config = dict(
    norm_eps=1e-05,
    rope_fraction=1.0,
    qk_norm=True,
    attn_scale=0.192,
    parallel_block=False,
    lr=0.0077,
)
Each number is 128 + 32 x the weight over the matrix's rms, rounded and kept within 0 to 255. Layers, rows and columns count from 0. Numbers have three digits each.

# layer 3 MLP down, 384x1536, rms 0.0545, rows 72-216, columns 768-863
126110138068154135125172155156142154098155159131162134093163172064104122111125142121074107161085094031161140098154149124134136075142147094110139102143140125139084177166106105161148138161101076116080133128156127150062120118132154146134148169144168043148112127119119146110096116158104119141
121151138117137119108109156131148118111119134125138098135102147143154090124199120093169138167177152164099110113145114098100154129107141064127142120107130120077101115082111116139078119161120090163145111154138092139137088115193126130103093099130092088185131086119144103112140102145106169139
118125096094116095181167175148115154103113148140115173152142120070062127125089119129162102121182137151115141078161160153132129080184140069101173100064137154179171148131138136142182120096122136107128105105146133123143139207128188106162133097114127119098109105163113095174106080134147114114
079144109099089101106161095181112168134108100159121094130133158079074170114139134126116116137114116131108120141165090115148152131124156141112124110180128110186167118153116092095124140183204119099074116131139156149111104118163170147107098115073141113117123142132113103110057152109120138107
113132166106138103128110131126120177104042155109070153141102135133140134112131103166092166144118112108140151155144076092104106146100154109134132116130124124140121102165099158110123166096132169123186088091134179121087117113120107135109148143169141120120192128123110147154139115100155151174
152165082170192191118097131119081136133149144121166124171091116110100123175205073146066133131095084142117125072152125093136113144061114134105101156054172108156088107138130110117088108144093093090107109154160126144136142120144153164179202161111143145189152126121124129220110207139083138154
143121081094111104101181113080096108108126096111142141136112090133111130114102094126129135074141181098109115158172154090062097125116146230099106207051145162136141095100136110150074204131134147176142181172109102151106135183163189195137134126182117062097158117128129135144170099063100164167
113096075133203164159176134142122165091073125129096076132118118129150098111129148179147134134111133136164130133103161100139098156137160069121163132112170121093080138130122101163103101146170082103147150126161108096125108112132159101168132107139132096143123126154122101141089167203156135132
161165099119118129081185132109152117135022082160135128126184159151135116135187207116149062068075154082126101040094135156146104106141144140085054078123144104097067138163100117141110085141177178121095168152150139139095096166140081107128098154097138180106151183097166118094104204127064160146
110135166111169142137184172129075109085090098156150117152130112096082139208118098132081137107090127146176172122107094122129098077077151155149100155135175119167123059095122114101082142107163175173178117172121145168143159089156147085112081123175109123093121111075069104204134131108092170188
136133155118096143138164120121101143194165116134134136088093130114170140127116125151171170153167172085143168169121095107168103100154137148161137085098131141127152056134095167149110165142088100075132168105190116183169173158172137092106110105159152169153206128169166173119079095142108100130
137129150096086178089113145115089098155134080125170165121134143110156058095120141129114105154152186066099097115140115133179163171135100153116039090167153087169058110097055104145141112109140130124182120151146171101094086158107144147164155140066128081146140199098184152076139133097093128098
161191208139149125066124126116133081099125122127108141167089176163138100106127131126105169142131081087124067125127136152165176151062113061125104203098130105125098134098151116094130096126124095109134158119117126152130101123093150146133155148171077156060174125157133069131170159140164113138
125137150136146147139122109110107101163119070129094157191136149174076137187158171085111164160209123148119159104165139143090168179172108132127108122134180138121126159124137136094118085132102085110090150138095166145110107117079135118134149140130161120125160120135172089138085166117092158099
110087154119183114120171138086118137155061091133120173052138110110081151077143114156113163071115126116173160101105112089080111098112143150156116185113144149168114091121142173151110143114111190129162126153134075086125149120149161134139169122125076112105153106073110094128131165152068116079
160137105134101100156126149147097154097145104154113149117086092136099149178137114160124190148076130099126081150166160041117152134101120134184115136083078143161106120116140151093185145154164101161146127089161178108120132119182081162180168164173100119162125141183082172122133137126126084094
154193157166105127146181189114143154100082124130126081107117162096144125090079137144183124123121101164144070147133168176118130095124106124117138109089087209100151125113107171080127121113171151152134083111092121137123091169113085168072110151173187158161155154102044148100098161119146085096
137097173107126126222128166134111184158116123183155111138148146114134097093156104165119162125109077110192122087158103149179120131151162171163142102161144132154180137085098070117182146121135163185190111107147137148111128068124130132164152103205077169147164162199080144163095175153198203094
113091178117127123130082124132129133151118076134186161117076097126105129137069121107193117167129140149195103100144133149099108105130138174160124108118097095131114139116214147087104129140116167172117105105108140089145154134102115095153103094133134162155047098112136103138123143097169086148
135130122184132125139181158119184175123133082136143167162133112136187076182130115148066125142134151127154123167124105133117128172136144124113184124136073145113144137120103125143116115166110120113148121101145118109131154161153145155190101158153126105156181143113149085104137154176223120152
090118109121164106139092088135109097154088076073155140144079170173158084174128050194077149189170163087157128080080154166114137088104161136071137126051100114180140139130151181161242106147131157145097127147133142115171133109211087100112133140174073074097168091200071109156139091129152110133
145167161136091105120115163097148125091132197100073090126121185120084146174065118123155109162160090208082140128135074118177123082081151108137144117089135148146134124143199117062143127115135139098135127090110166112198080122102159172118078135191122159103140069120142082076112155128092165146
117153132106081081151056156162153183128146133097111118142151122127083125137132078127156103088129158106214116097111143143106106131130120169139102087137204066110168166101107143098154142120098148133146158170156184095082107094167113161101092120162154075141153085158164137145154112105090126123
118085175093107123088149109157125155134138154151102120120148100156142131104136124087088128136154097156093109158104085134113137121121178116150088147123126110158085086150131162122168089154105163188154115070138121119110177136170255174129138179201166128127129143158144137169140101166156127160
103122122148134132130094133129118113153111106104104176128118068150151079133124139210130157125144164072169093135134163089122129116112109077129070105139149178160134121098166072128129152156176155068113118135184182146117142182176132119095151128106153125137133105172083099200170137137112111050
142184127130113119091107127103103105115165128176102116078174142090109111149173161109107150149111125127134140149143095092147162103122163077123090099192099131182098112134199156154121149095125164131061175088148143159156111146109078101129154118091084094140128096116126164119115162079087173107
111085079142129154142097150147058187164176133119117138145175107086090093079071145194124090087178155114092139103173140120104139100139129144148119131112185123165127099095119161160084184174158177189117079209133129123105160138129160148185167107100116137125149148119203129138161137106174114064
144150163152090091141115113117128149147105110153078073106131090134121102139109157111101145109121135058103136057121100136125145122169145110126129073130098017162096123135063126130125167118123090131128103176140105123104138097099101162186088073157158118172137158170120141138125109147124142108
127124178197138087138109168118115088055097156065107122122112055114139103157142110125147173099186168102092119157127111155169145095089135121116120096148121143130151108184067143131124148106148095089165143113161101064159131155120157114125185136140162130139162083141111138175097083113138178196
115146076174088086140111163107110101166182065079145140122122155078115142129105155142161131148147126163164131145128132117127084129145159145136159136171201109141101103154166142126085142067075059101163174167145168174117168091101098208115121159137190114136105067123105135130103098141119166171
116110039105085073096139134154135066155065157108063204119159106134150141092171144155155169128087157151145168212106107146139122139129191098145128143111108117127115131176062105160167118196103152136114057168043147112118116117078122110140137164138144137140117149113117162117136133156098078089
129103145097119112154128152170139103124138115120108164201150144121104099114166126138086104089151151136108152178090175147199073192113180167153107122185126160101087157193131118156129152153158128178114092129108186162108091168169131134131139113173144157116130106110107106160192095146122135127
135125077116158124147112159095102117162157074182167199154158116180159171160080116136139172133107166193136133164123116126125110149159155112127202105151123130163066157166092085132136124103068155159154135080090099176112094143115171119155132105161167114131132122066140176087116128159152146183
158144147076156183153131151093120125125124095086135093121143119113158132153178098169189144116114115092132136120148209102179123125177156103137176090171099106160137143120115099175140084116115147107122116134114101182173102140137102128165156105141111160142122136112119109189116122101143166133
124155093066079149079060098115165105174106116158127116120126106150153118083127121095120157131154153158109111097156067097129117112086153139144064120089120169121125113211146143085109106129181126088102167156090104170109095115097182131179144211174085127154103135158153149092118126136148115174
121099097053108145126144181111160130148149080153086135140127089118029065145098060106083129097182114096170109123137168115181066116110143106096122130085155125092109157137138130091121118118112148151169088116100155091141131093166141104091164107137151146092090111114067108066096113086092113133
175104170176156087139130068141168112140117116148133096087091150130158185122089173095155088158141161140133093151128091127147193132073131102147156171119085146118144120134122107184136145132177187092079172089075132113116118126140127138100118158194103218130154136098127131088106098153104137127
202116102187124170160107124102144149142094129115165160115107127137123060176167148153137158138082114163140114158143156108183164155094124155132125123107125113186139104079094172159175133161172120137153160153122192149108140102142152114148119111141133159148130132185135211111085106144085166157
050128133126116174106096133130136109141127138158170070090092082121138177159105146091126154135143117133108163102129072063076147129066137160134177108122155163118145111076179225135087053123151123130109187099188167129120201051137125132117124171101206077126133173127138073137137071118112146135
173093117140110111135096136073118213139177146141125123120078155114170140153155141158164125152150070137122082105115137134148100068162124128125157128109068127136151198092186169143130134098119130089164111140157099156152131175067139107149130078124141054121115146102053139116124078107138152143
098184143135127075158091170155127180134041133108081135159146118075107163122144135120153084172114120178148193134167067118155183116156137096126176114128093069092169101119064114174169143097068190102106111143069149110096121173073156130137077115154042124128104127117112129097087169164081198158
061148118109113123085151132130108095091077132130092143113134124157099097098102194138083095115094132132094048167136124122119111107109107151132108119165150115164159110107145127115053111122117100080173113086133128094135106127124136128139116140129165165113130070120110109173107153141192116166
125093119139165110072127126158174132152102154141130116152091150126071180138121139152129100147079120141153084119121117121162112120148176105126075123183104115165144101125123133100117127140117081162098117148106152160142194090124181144126170117113161151129134105148182144155130161099121154127
208113149113108142113154142173144137084103188082101116117054176057137141112157178191114149143163101133163139112103148136113097078159169155098176159099160073159108133095162106075091138123086160042127121187090125092102138127110160184135143149165141059126178125169082160091124062153150095185
131118104081068180118100091125110091146093140137120144083095072088101138112026123124111092132108121033070100088152140095152133076144143118093143107121108156089095142045087093167114116145167132105081104141117089139108141133171112132150119100091079112139131125132161148134151125117088125093
140171124152144111141075097117128040086074235162161137120116082185123116119144157146160139088097121134103175121204089112136174127098078131156138145055144139138171214205156115152101137106167118044069121056121119142088159126107120066094123102124145168200127152095052163076133156118152154054
116121116177152112126118103086127122135116089096161088088132152191158153165175090121131171131169105138162102154129121110147125090143071187153120203168122116133122089127123096072181093135150154057158151105093117106147144118104142094171142106082108084152135141130132087189144152095140119137
085137092095124136094103120186101104155093090121035130155107133139098155131041159169118155117112170063138072120098072158116146081104167132113130123109122135127127112119120101141170160115112098111126073210155134133061166209100157148120082084146066180083172124180095110155092168186147118147
175087157206113134086132128118094102119123143119153165111157138146165181071122100133133126196074137159122132131126099078150180143145119141111150113168118146035128115129125120129188123093192108116072148126182153145120125124126151140104130128092117118111136106117121137127114163118155117162
127130104132156150151150125096132113134060178122155114132120094078157092123160112084141147116155166088095115165162108087091078130141143114102084160115135116126086130112067116169149131082084091182101160141179131107136160071097156086150104147100129127201140094146151144102098118097151146127
103159165147150159149138119104103186098155081120193149103084161129143104206124125156130164130136161183141064101111114107154065186158098126125087104093173080069111161125176142178123117119160130139095124162156168114105097100100171158162121103097133101127152190126107055134099132144135165100
108140208146103078117169122110155111128244141079109120117102115121092142135150055102143167089187148159159168184102117092138155113157106171127113126193186139115170114142110169089090117142121125192172103142173136125104123140086122065135119090114124088143099113136092106135075084175163157093
157179158153099065095100120164131103114184131118125159107154085121077137207138142101091142148141144185133108117152160091174085086116108108136080104178149084105168139120152107112202165055068062080040133118153155110077113124164150144140112077129131079094094159171146138133106108164105138117
171099126195139157117104128125159153095080162098086090109109182099080162129178102146114092101093166124136145086151203151165178122153077122159107131081102094079146112146140140147144160115135138118114134143144135127159127088049140117123094139115172114165075129170128179157135098148111123164
167116108084163161153154163099089156096122083143173164089123114145159099085126168222097130077119120104178159094076166094126186112102155115106124156098088140134138147146110091074116135123170075154153116178192080118122123118154155130140055072133104131082186085112095186146111120066132132105
195143064159133144148096104182091120130141150154207182110107128164128103110115162116215084177047077093129154142119161124156095144183105111103128146121102099125144168157167160184121122119157141134132122141057052133147146125136103146168111196158166102177066132121121177101112123126094099123
083131101153149117111150112153081068153176090252100176148149123182121140161138122072160184143130138116109165082177101148113115142137095149144186124186108191101118143155118113128126116134081114178103137116135157113144113114117102171131162130172121144141172138097084107113121168077103124151
118134082056143140186100119106138165076103110152190132075148133070138135135155143142106161142101081100114154160140087138101149087109123145111153071109154082054133129100116167050195123166096149070188144099105150163181152138126068204065139110143139145190065126149100150105126130119091127170
094095107131132169163127087133137135156145138118097156095139136157131117138111109101092129097215074088112141110159108058138107133153125107101120149112128145155085140113137173139098153132144139151123123126143149043055113074127149174131143101154135098114140109116124150136157155080119168144
132136116073190178161174141068108140133095046099146084119111135063121072118113110126131103054132088145094116132161071073140155150127157155114105151138163153105131135133132106164150127076129137153134125087103140170105138166171129082077103096088089101132154050142138146164152124182120131132
154136157152103167121113079133176120107106182120098145125099145140107111189126159123106120167093124107069136119169199132052135141109145063165117080100153139124150162085179104129125153113128078158120144103101168113136072115074098092157124153086086160133147147146198108122163163133133135105
162138130088121098172099120120137124132145098088107089126173138159067089161109152102095137065130130131145147132146134103100113114098181105137104092124145147109099089148127100121157153123070127144093128200131132116138097122186125132145124144148150121083085096098164107104118142160109054138
148137153105104148166137186094166129101139108085130116114156129145135131134151169074122125108151165114163088109072116139103194100125149114115108153203150084157105133138155156120183094075118112103086117157119141160092155149127092126094111130112094147131078122130136120145118139185176143217
132164135138148157130158127122132137148133126084111112173162123131109074155146145208120129182130117130074152146146107163108161123121069126113154133054145089083107156142067155143158157150088159134138087153111134100111111135110110062077157177194147076091141144137131117106111152092123089048
118069158115105175092091122126087155115130164103108092099145173161112092203074076103131128165153154170113151122174120065135147142184160135193160142158126078129127103165112165156112160078155159101157113151147146161149106110135100133108107135118138115127105173162192156092151150115137183145
109133174115145177069072151140137150129090161098164130091119147128117070139101160114141078126142128144132155144088103140076123061059105146077166138106091081158106155088103072090128237142136109183124098139062140115157162124113157126135107128139071096170144138111135099153118189100081125140
129174126118163130136098164103151196171131091123134107119136145173122159135127126123140148074114173112161082094095137100126152129187186115109118090084148142205114143131121141116138129110152093123116125139149178167106142104120172133176124105121080168168112251151169123056106119116186080146
153135147172123148171145162105189095121088142116185147132185133127093146148122127173088089203128113115101172119117044141123125138168126150086131130145174123097170194108086171126150136131173163151149098177097085081125137120174132122124101125145081116153091143154139097134118149139151068088
118196153136179125106166055110139124178135130166145170103108114109181080146168139136095094115157141121115179185146170119099114113147128099189158128170184093142097149081127154156129175170196166151145145109120123161151159059151146184124141099191076130151082120102101113095128133133144123150
136114133096148105099122177176097127092090191153135114063164073112122140062081159140164145138124189093112065169099125154183165116102100145106146112129172113154110085113140123175061152093116108204166172094161131096113117108106108215128073155104108114170159102145191102159112120073131094138
175081145226145113148103122098117123108076112106152106204100146120106062150160143143133098092077070073144151147108094122125097089071131119058147123136161219136062153121099091151107124111073169151138102189138117165150060144084176156132181079130147137160090124168175127157123120127182104159
139151039129129139153059123152188155083115173102141114105109154132078118134128139094102135095134105175085136127199036112125120099061133136128127095122077163179130106136097144130217174100150133099108141083111157166174080127078131126098124179117149103114139132157170175138120151164065127143
128110138146123102103095115112091100170129111096154064083103099159099074087106126088102098155139122140125113097150105100128137162097122122101094135111106139125080144112168120123201160211077200101198127181089124157136097078062145152169038143138105087140132184142176133161106106093099176137
193187143146162041166109117112094076119132094121072134099151102207087111137096130073142157117117181151162104144089154112137123162071176138167024085121143146088187048102145130133076195092084144104109157143169197184160114105109126170102156131155216182146135173152082116150231169090140145185
135138156186155113115143097156104141111074143114118145117130099101111124104111091111144101110124109151097134142131159150167128145151098144165127134121097160133118092155066088085144118152112136134150152189151176111117083047075140168176073103174171115164193125070118128096102129109158098091
160175098115136126113126128120073084039094109079123139140127171122096088089169099149067076153100146116131074145129101101077118140157164162068149092065126110127121166094146135146108087130140080181173101063191063122092155094206124157167123096123129126140114051161167148162085129112106135163
158165142170102138165123164082120139090092186150163102110132144121126147093157125103133158195138159117148135112131153095102146126108138098144119133178147145136140099146095085131139119146168085127121141109160109105132141150126187137132153138100134127090168137107112123127133127122099110071
069114115145094159099031101090116100186117136126161120118129102179146118084105104131170125105177156128150159071111166112143123152102055137105159115204134137125139111176139107105106082164050178044131174133093107145090128132179083150133114125137165066134065209102127139100133149169100125161
128166162173145085091124134128154193168174139107139102106097092149154146117147117149108160111112145205108168136099083094096088098079180143172105146097135172101158135151134195160085119180114123109132125086100109080126100137093134130150212171128155163127149109086137163140130097136083160115
162116195154153091111152116131096136134115107132118128135145149140186139098133141145124116140125088083073132107146126126139137143137141083143119115138112152099121127132194165098149061138117088111074127111091120078152134040146071130118185225161114126120149102113099085154165112092122171135
140150159089102125024157133138178123103096133078130161153204077142119110147188124107079127069144114159137139115096136134082149149091109110057180146120149079121152138126103146099138119091117108102161128142176095158161120117122138106088204164116119123054121132097166119132072135105160148142
123200115148173102112107117152092102136133133126068079142124089134113136155102131114104178132099106159082089150110142107137082210097169144122158111148043163128112120176162118147090141100107110166149147162147105169131166104164170110130116124131104112156065093178139123164115054135157151156
082110151144099140062194124086170116111104114122150076128066135119137132169166072119047161158141138156160101083159098104124143106111123084166119129175104141138153102073124116119123110111132091138141104115126174127145118124131108121107137160125123099077076126117142103187153147184099142130
142178057120126155102127147155104170091108129119125103184118101138165177177166149104169189098149143100104125130104100130168127087111100108122118113133120115151118141173127160115153153175111167033125107091164155123133092140123148133136121166125136148151121169070158157121132118131133137132
123139216107168117158101106128176087068159125181081067156211150155100075140101167118102154185087130129102134124147146157107128137148215129119172153124166147118125137074144086130122113160057128173091139124203158133089144143175121132114105201158116112156108141127123097114075199109139032118
142104032162112127172101114138192153073107157106092136137121149170116104142136161155145145121120142103166182117155116127094125175123116190078106135171109084102129167125153119115146141171142148140131133189152165150127139098136109159112092140110073089152129161119107130103159111169150123160
191147110096161189152144106141147083108140076136147161148133094114104074173110086133097134095095128057136147143099169142150111145119070152090125114141125089136099132111165148101105164162175133172105127090133155105145163136128088058100087091131134171093156136148165165082086073170102114081
179109126160174182175115156106131153135119133125125119184162131122107151138141124187166123132142103088071138144154155113079148158152109108107087221088075126125096142150154108161154182151157144104140107089082060085181116103126114138244183144149152176097134123203131133183149145108137049114
120160123132194076083109169120135146149134176099136098133084096155090073125096113107126079130093155145123150106112135120136137173097107106153143125142100131138155095124095134099172147113168121106117103090070063124097082149143141144109161178165103087155131147100134090086118093142153090156
121120167109151090170075150149119105097111112080146143101139146171103132105070138123157056115140145066126170109097130113107142158181102156092136154153090140151131092107113147145160164103177093118161125151162144101133166141097080129125140135051139092098132164091181158137114152124086173156
136137136119154072151178131114129151152097207083111121159113144073125129087103168083122126131108081150163119212122168114179073122079146119161199145156121142112092109099174093100155190136191049144112136089093105141163032088219079165121176144138140123084138120081131104095181119237063161109
162111149087160078168094140177169122109149114068081111143126135108138180127078139142086051138137148155121130120124117175136167113133134092137103076195115148131134162153129118082122108112141109095138085196094153115118088134061140109126117121069136108071144136133104074102070148126177125135
141099069102066118156116079157115143166097110108100129147127170153130148127119080111105139185162139120109196167149103135141164120167112187144169133140134143107155107070130086120106143112041101167120145180122200166146153175053149151144184101107091126104133151133146146088121115167169107180
115151143157090077164070133177131089099130160144088174125071123120130159144123145101128119111119129103145227078154157131176204116214079143152180116148104143123142090096117140077161120149094169167082117132153118164108182110099098178115167160134075179130135149103130105175122110149113161072
090110104152138094110153137150124201080121119110188211108179129082145083139110094142158079101124099175150149076127160106132116124130154148183130155157101152195119113175097147097120132057134100128149141105131137139192128044178136080135137110141154158138115138101148182144101129101102127105
055105113111077096172142115177150102143129094151098158198145030159103112109094193087082144076165130113145159153130129131115137156082155122075139170125122152095175129105123132140077080168153142100145115096131118144092122148066115144156143155097132092175163168107102094103078155124111113150
163104148147178100156078154130104147139108121176071080174129062133109128141177140084097143137088095143131098100121135118125086118095107104119154110190056152075081180135177141115116185081085151171139078119150087115151122183146166135151166158083103208084127154168113141148119097175125126056
144078126106107107154130152105109130077152109146109144107120168166089189108123060121091161122128135097181199079131173098176100148087138095149138128140155056137157134140160114155096106148121086106137181080116121197143116119172106147159112164132083137138153180139161107171106130133115093131
087105157100113146077098178151176121158104133145051088126110123139111143235088138178145114158154071104129113130138144144150097073131125100131152160163140127115119185137127101170127110129122107053127081120101114084139098128136085145130125079118128197119118190128142099110139162137098169159
182047146046098079155097091082123123115101131087078136086132116162170204152117130125075129070179180118121146137057181110146135092136110112096134125103121112118080148126161129201174178184126186131140150180108079139154150174127191160119131111131115152125131118070154110143075122153162149124
085123153131157152115150181127137133172119112084115161168140189077154096113168156186136099102148139115118159125085116147130112140144047152129113082150155146116100144141085172155189182144148147153142166098122087125187094139143135134155145138096129068140133100102142113127188082156185097101
135082094125113118057131159134091137150130134137162097171174088083125085114112123123150155109125102155147098129131131130075076163075102102090129102133121128152155117134110129114157117173132078098167076123113090183086110122158215151158156113115161122096127127139137087129104206112092065104
138138137110137124148156112126127099119166118103145155107094164184181135184130162109151095119124167147182078094077165083077069095138114158108121120121176159107153115188164179108125138113120070102146115197124099168127131171149124091144135046141158125150169117143150100129129139183153115085
142102119125141156090165093205097104156124116074079175140097160139109149123120144111128131165135160135201178078131047142071125083169167110092158162078136159138127147198122099097132138193140167160098190162129160069116181113137172112134052186133140149138141069144112157140083087129085097163
143140154120189125087122118121157120151099180084170123134169118098097136149121169184128130122105120052100147166115063114142106169128094100100166111095165103130124122132102119210117124155123136155108118186115136151170202083107118170092144137221181148061133106107141111051087095131100084107
143129147128135126104127100168135139076158109131134053116114088159177153146126088076116133122116096096090161109156144151151145129136103090121127109177150107136194118071120122152086132152138144125109082148107241102099115163129136178159133180094135076105080154134129157126104177170030092122
084122173118137074146131143127126155157103157177168159079118109087187169123069109087113109122110128151143125143218109173119115118152159098124152126080141127104144146074093125125134149157116140157142088091154159129147129125131088156098159102122145179169181157103121077165090137139131125082
112169110117111152133136129172144107090137128157125109127119131153092065148078102109114121103166123141130097075098124130154150129144125155152170141097102118101085084126145192111128147102144176038128140098048154180149089188152120103093191145118150092125125051129188118143076097127099089157
073123124095155077128118098120091146121158187098135154132141117149089139063140143112120137101140197163089121138108160104161122152128120098097108127142128102106097106129113088080174112108090168090141158083123151139091110143103114077187173107195083115118202116051138155104114189156183137190
079156126121130143167147067139149145138119112096024078102103167115133146167140130083126079134156151103168117159134161124153103166097134164084181143167147090095140123087164124093081153112133101136138144101118092090126125113168092152089169150107172131136154160118150122136159082179129135144
100102131086100098117099179134125148169084111109110187106154138122108106185079121201111103114173180088153132083149174065096073085134143132102176061174090110139123145149097153151188112101124131163146149156065106130153137062183096082141162125176073080128119097134145162135189133163232096143
137102094102093134090156099125100124133168118121100164089094186102135134160129067078133130106108153152159078093103153132151092150142127109116085106229195170173134082133138145141152068109084103068124140166119174082118163106117137172195198104128138172113103166129130132139091196112144131068
118092128149160171151125152115133084123081153095105162148149148102032141136130176117147141091108088162131186133108134132116181111161078110106105111141143066140135113150147133152201157094136163166147131081106156164094131095102134118087109123181086093172089102145096134126190122104147160141
095114142141154141075121159080147121115060129147120127066151139125143181117126158123145158172145164173129087115157139120123081140152128195133074054190107094141162147097139156100111129111071112128114168156162137141150118069146095110150104181201120151140167079143147144088147065139135158145
150159078148087109145137109130086135131109141143172143134153168126120114133073118148053135131104132153099075092111123187098178115178127139128150155066091146184101139093144122165190118139089158120088099089075112082166122127161137088124123149152061137147112087161142146133108146134140134103
097157174123118038177086145074092154131121162147132118103100106144130088183112094183108111139112157142144067161113139082186114155104109093129114097097119112106144142107104064089209065123147179128121138068067193136129156150068156082057080103095144170135116124089111128157153128092104166084
068085108107174154200121132121129155123150096190134144140197166142137108134175143151048163162174095083126149158064156161118160080117025073176212126111145134150080134181116113119073111104101133184104148141117149106175138097119183130136102169062155107153094166178132134095108085147018177160
135091092194127126091147146169136099089173187124121115123158134082119133058158164175132139091150192114090186102136112141111182141151116165135086098150078144150165124114065120127115096143098171136147123158130089114090086144174119145172111119124185131148124125193115218121148163175171079077
080101098178107099173193133147110075119110147125139094113111141132129129099117172126141123113135116129131144104105128139145152111128120119160143156112129123162128142111115118086188116117136142129134133170144098128070145127139132114109160096145063119140148172152136164126128125116121127112
179134102136097135119155165157179160131088088186104094155104085149212126057097071113165066175173119160134111111121126129076107120139139090153170095158112141087098128124133104143146144116143140101144135117173093086078142090110104105137163151201118149084098173159159109115147107074097167136
144102111109117140080130117122162126073091169113118148123108127150183089185172125138131108128153119064063122110148082129117120131173127069103075120133130115085143155119150151178085103096121180114133125170174128071031138152053131131219064156155124169118154122143120125119172058158110107125
133093096154163084105135146138211147142190108087133064167102121082124158132103147115115146130091117110114139091155165100148180054161123076138156130147025157070132167178131148046069152143164067086183082147180059147191080119095168113098147120074124142095164100073132160136143154179130134107
192130050150176111143114135149154147118172098175142103136148106107100175170146152109132101122094083099135196129144090163087100089125094160162118181142042101150075100158093127142102137092078177125140094109156114171093108166071093153212113176104128110134134133195114122120089080166163139101
097168101145087151123110196145113186152111179136152134102137124142157122132079117128101142185167143162120131128099099157122149118142184147186084111189059126090157089125122140108087136084112115129102121094143142094090136132120099144063105160159160136145103071100123097121125164116080152151
098198121150200110127089178163130104110139117147126094077142107158115157167187124101098147116126127176183134077108056208145054143103126185150191133095129114070172160119147216126130099190119093125111126146102122104097124125157087196135167110146154122112083148151093150116105158104078184192
168170141099138108097122162121114071153124167133145123118136168115115156118158128111111141150186131101109131115162134138105178125124107107143103116154136087131081115174067122089089121123110114161132078117142123163118152116099131132113126098154161108170145212164121105119177164142092150114
081104175135148151114084151102082162104121156105070077092173120102134172087116086053097154125177125131133162115140127106149122183168153129175176141161125091064133140109229105178092134162158187111106139118122159162129105081151128078088207061104130155120121142104157093120122154045149145075
076098118077075112109155118133153095098147192118149132082134173152078076128118120098086128105164140084135194113110174116120102140107159104169163088123087140144155122152145172109166128132115109155134166159137136145091131109105108116083124178167143186095100102081157104164103154213108161126
079180123160115103175163131141117104159080142161062060095139122102151159171189100127119168122159188147153138068084163107139156115105129144145113137070056112174126141067205142095125119161089098141205172099110175121113140113119178123148110141050148096144106117175091117129132131143120145163
141152125078119143125169131113129155115112108151131076113093128195162121167104121136123056059154136145136153134121124126143107100121168168181169115147111122105079055119130164095110123047152130142103105111136149127109076122136091146096144092152184084060143173120121122127137210143073134082
140142124117122070042107120148055081132139105139153143121091119116129141128138087125139152095138199106156169076145153091141093126117112122049103102124100133131138075117099142094110185092116103121184115155171122119092146074158063107100130108110100139105096129122164090181147108137140114132
168131102173135144122089153098180166128093109106178144132145089073114139147127121126091143110131081133098143056114145191170138118092107143132089070154093107140103176129192138149114087179149153149100158147066087121154143085165148094125101146132078137128122090127102097155133136146102107121
124170104135099154082201101100117104147091074132100076151175100102129097127114117122123171182120102116171104118076101114164097156124181136130121124154091097101095107069091116163103138155147118169112177087143129012094153037077166070152145140115144170086131147102185118118145043126105068114
172194084173100079142155125134144099127099119094116143146122073113114102142117146140171140106024142193122141150120166126107118132103142091077159089088144116157106072161155116076123155155124142148183158106141147128174105159146119204132132136125096106202162087180171183139099045159144116116
135126164124105105071141131113135146143148122130157099110102125166174135179097103114184162112134131132167096140164142105093164129099162183190164155109117116183109132149112115109168139096165127137145131110139130134128128109082150134077118122124157152156114148127153114159177151137047128169
129139162125108121087086075129161191132177074131044152102129145194142134128126069175130146111131094088090151130074127148113185125163130091123130159039114157138077095120124111134065177143078104117159089137211117104117152148119130129095103098131134063120157163199122120166187112099176197145
177107084130164120127161108150092141160153164126140168124174120090111154079127166189111133155121139128088168145174138140128160125121120183094155144106129114148151118122147106142125112066178145162087136148085112151094085082113134078129105119127132150166214084168114108169124167135134127091
145149117144100131072151092130119197138143147159155119091116084152158096092103147143172182166084107145126169156180168124098080119105097097188181156132155121126167121095116160121102166137185121120132150093104106102183144147130166191151156117152139125188166114116090147127166075090139166136
113129127230120125119141189146103161133126196126122103086140103103157113098118154087131144128131112134171123134081063073122137155135145214180140120088098137140140131130141131094092124069145158087122161090123075126111115112109163070104109113182080147153131144173140107112145083091112107162
174102118142106161141116151134145127106113149128117139124103154157117114147106100114114133099179123138157153135110175152113140121122156191131107152121145115160101152158115145134122089158148128106179099113103128147129067067079125052155126174103130131064110149032106108124153117154144128133
104129100114075183166098163089122088204146173175126086115090112109100111150107077184165119103057145191225132159105118159087119074095140126088148077114139098123132085129094110143109099143104156146154157194185162197086055111096147096108087175104142166104149152111122165112052135132143094071
144205108143175142134083155181095118165153178085098101129132144096094147120102069127170151142131149128157086117119102126142179141147082116141175134157104163145154133108107143093081090124120109107100124164126108110054095109096128202167107109156109138163113074163134098141102148143133122130
103182124044199102219120157160122137181169122104108061122162083115085129130117111172111127118140120163157140196164130139104202171118066084108145167077081104139163116141122100153122082133192135141135198140138140131089153179161074086163186095112130071110077127155099138141125138132167102161
159148127195119143057149141119181141134148127130120158093140068072168155120140081162197124102069127159158134108160146103128143153113173168165152093107094075163100138101187148130171129147132127089152099145136116092123128172134117124141102100133199095188063077100163181130095115128168111129
159166127119092095096164124077152099092156149106182111104168131159114079119084103115138112124125143097136102154149169059097133138167172151129128104166151113164138108132161177087148167130136107177112140072161198080120153123159111155129143113126107103119177101129138158107167106064137163105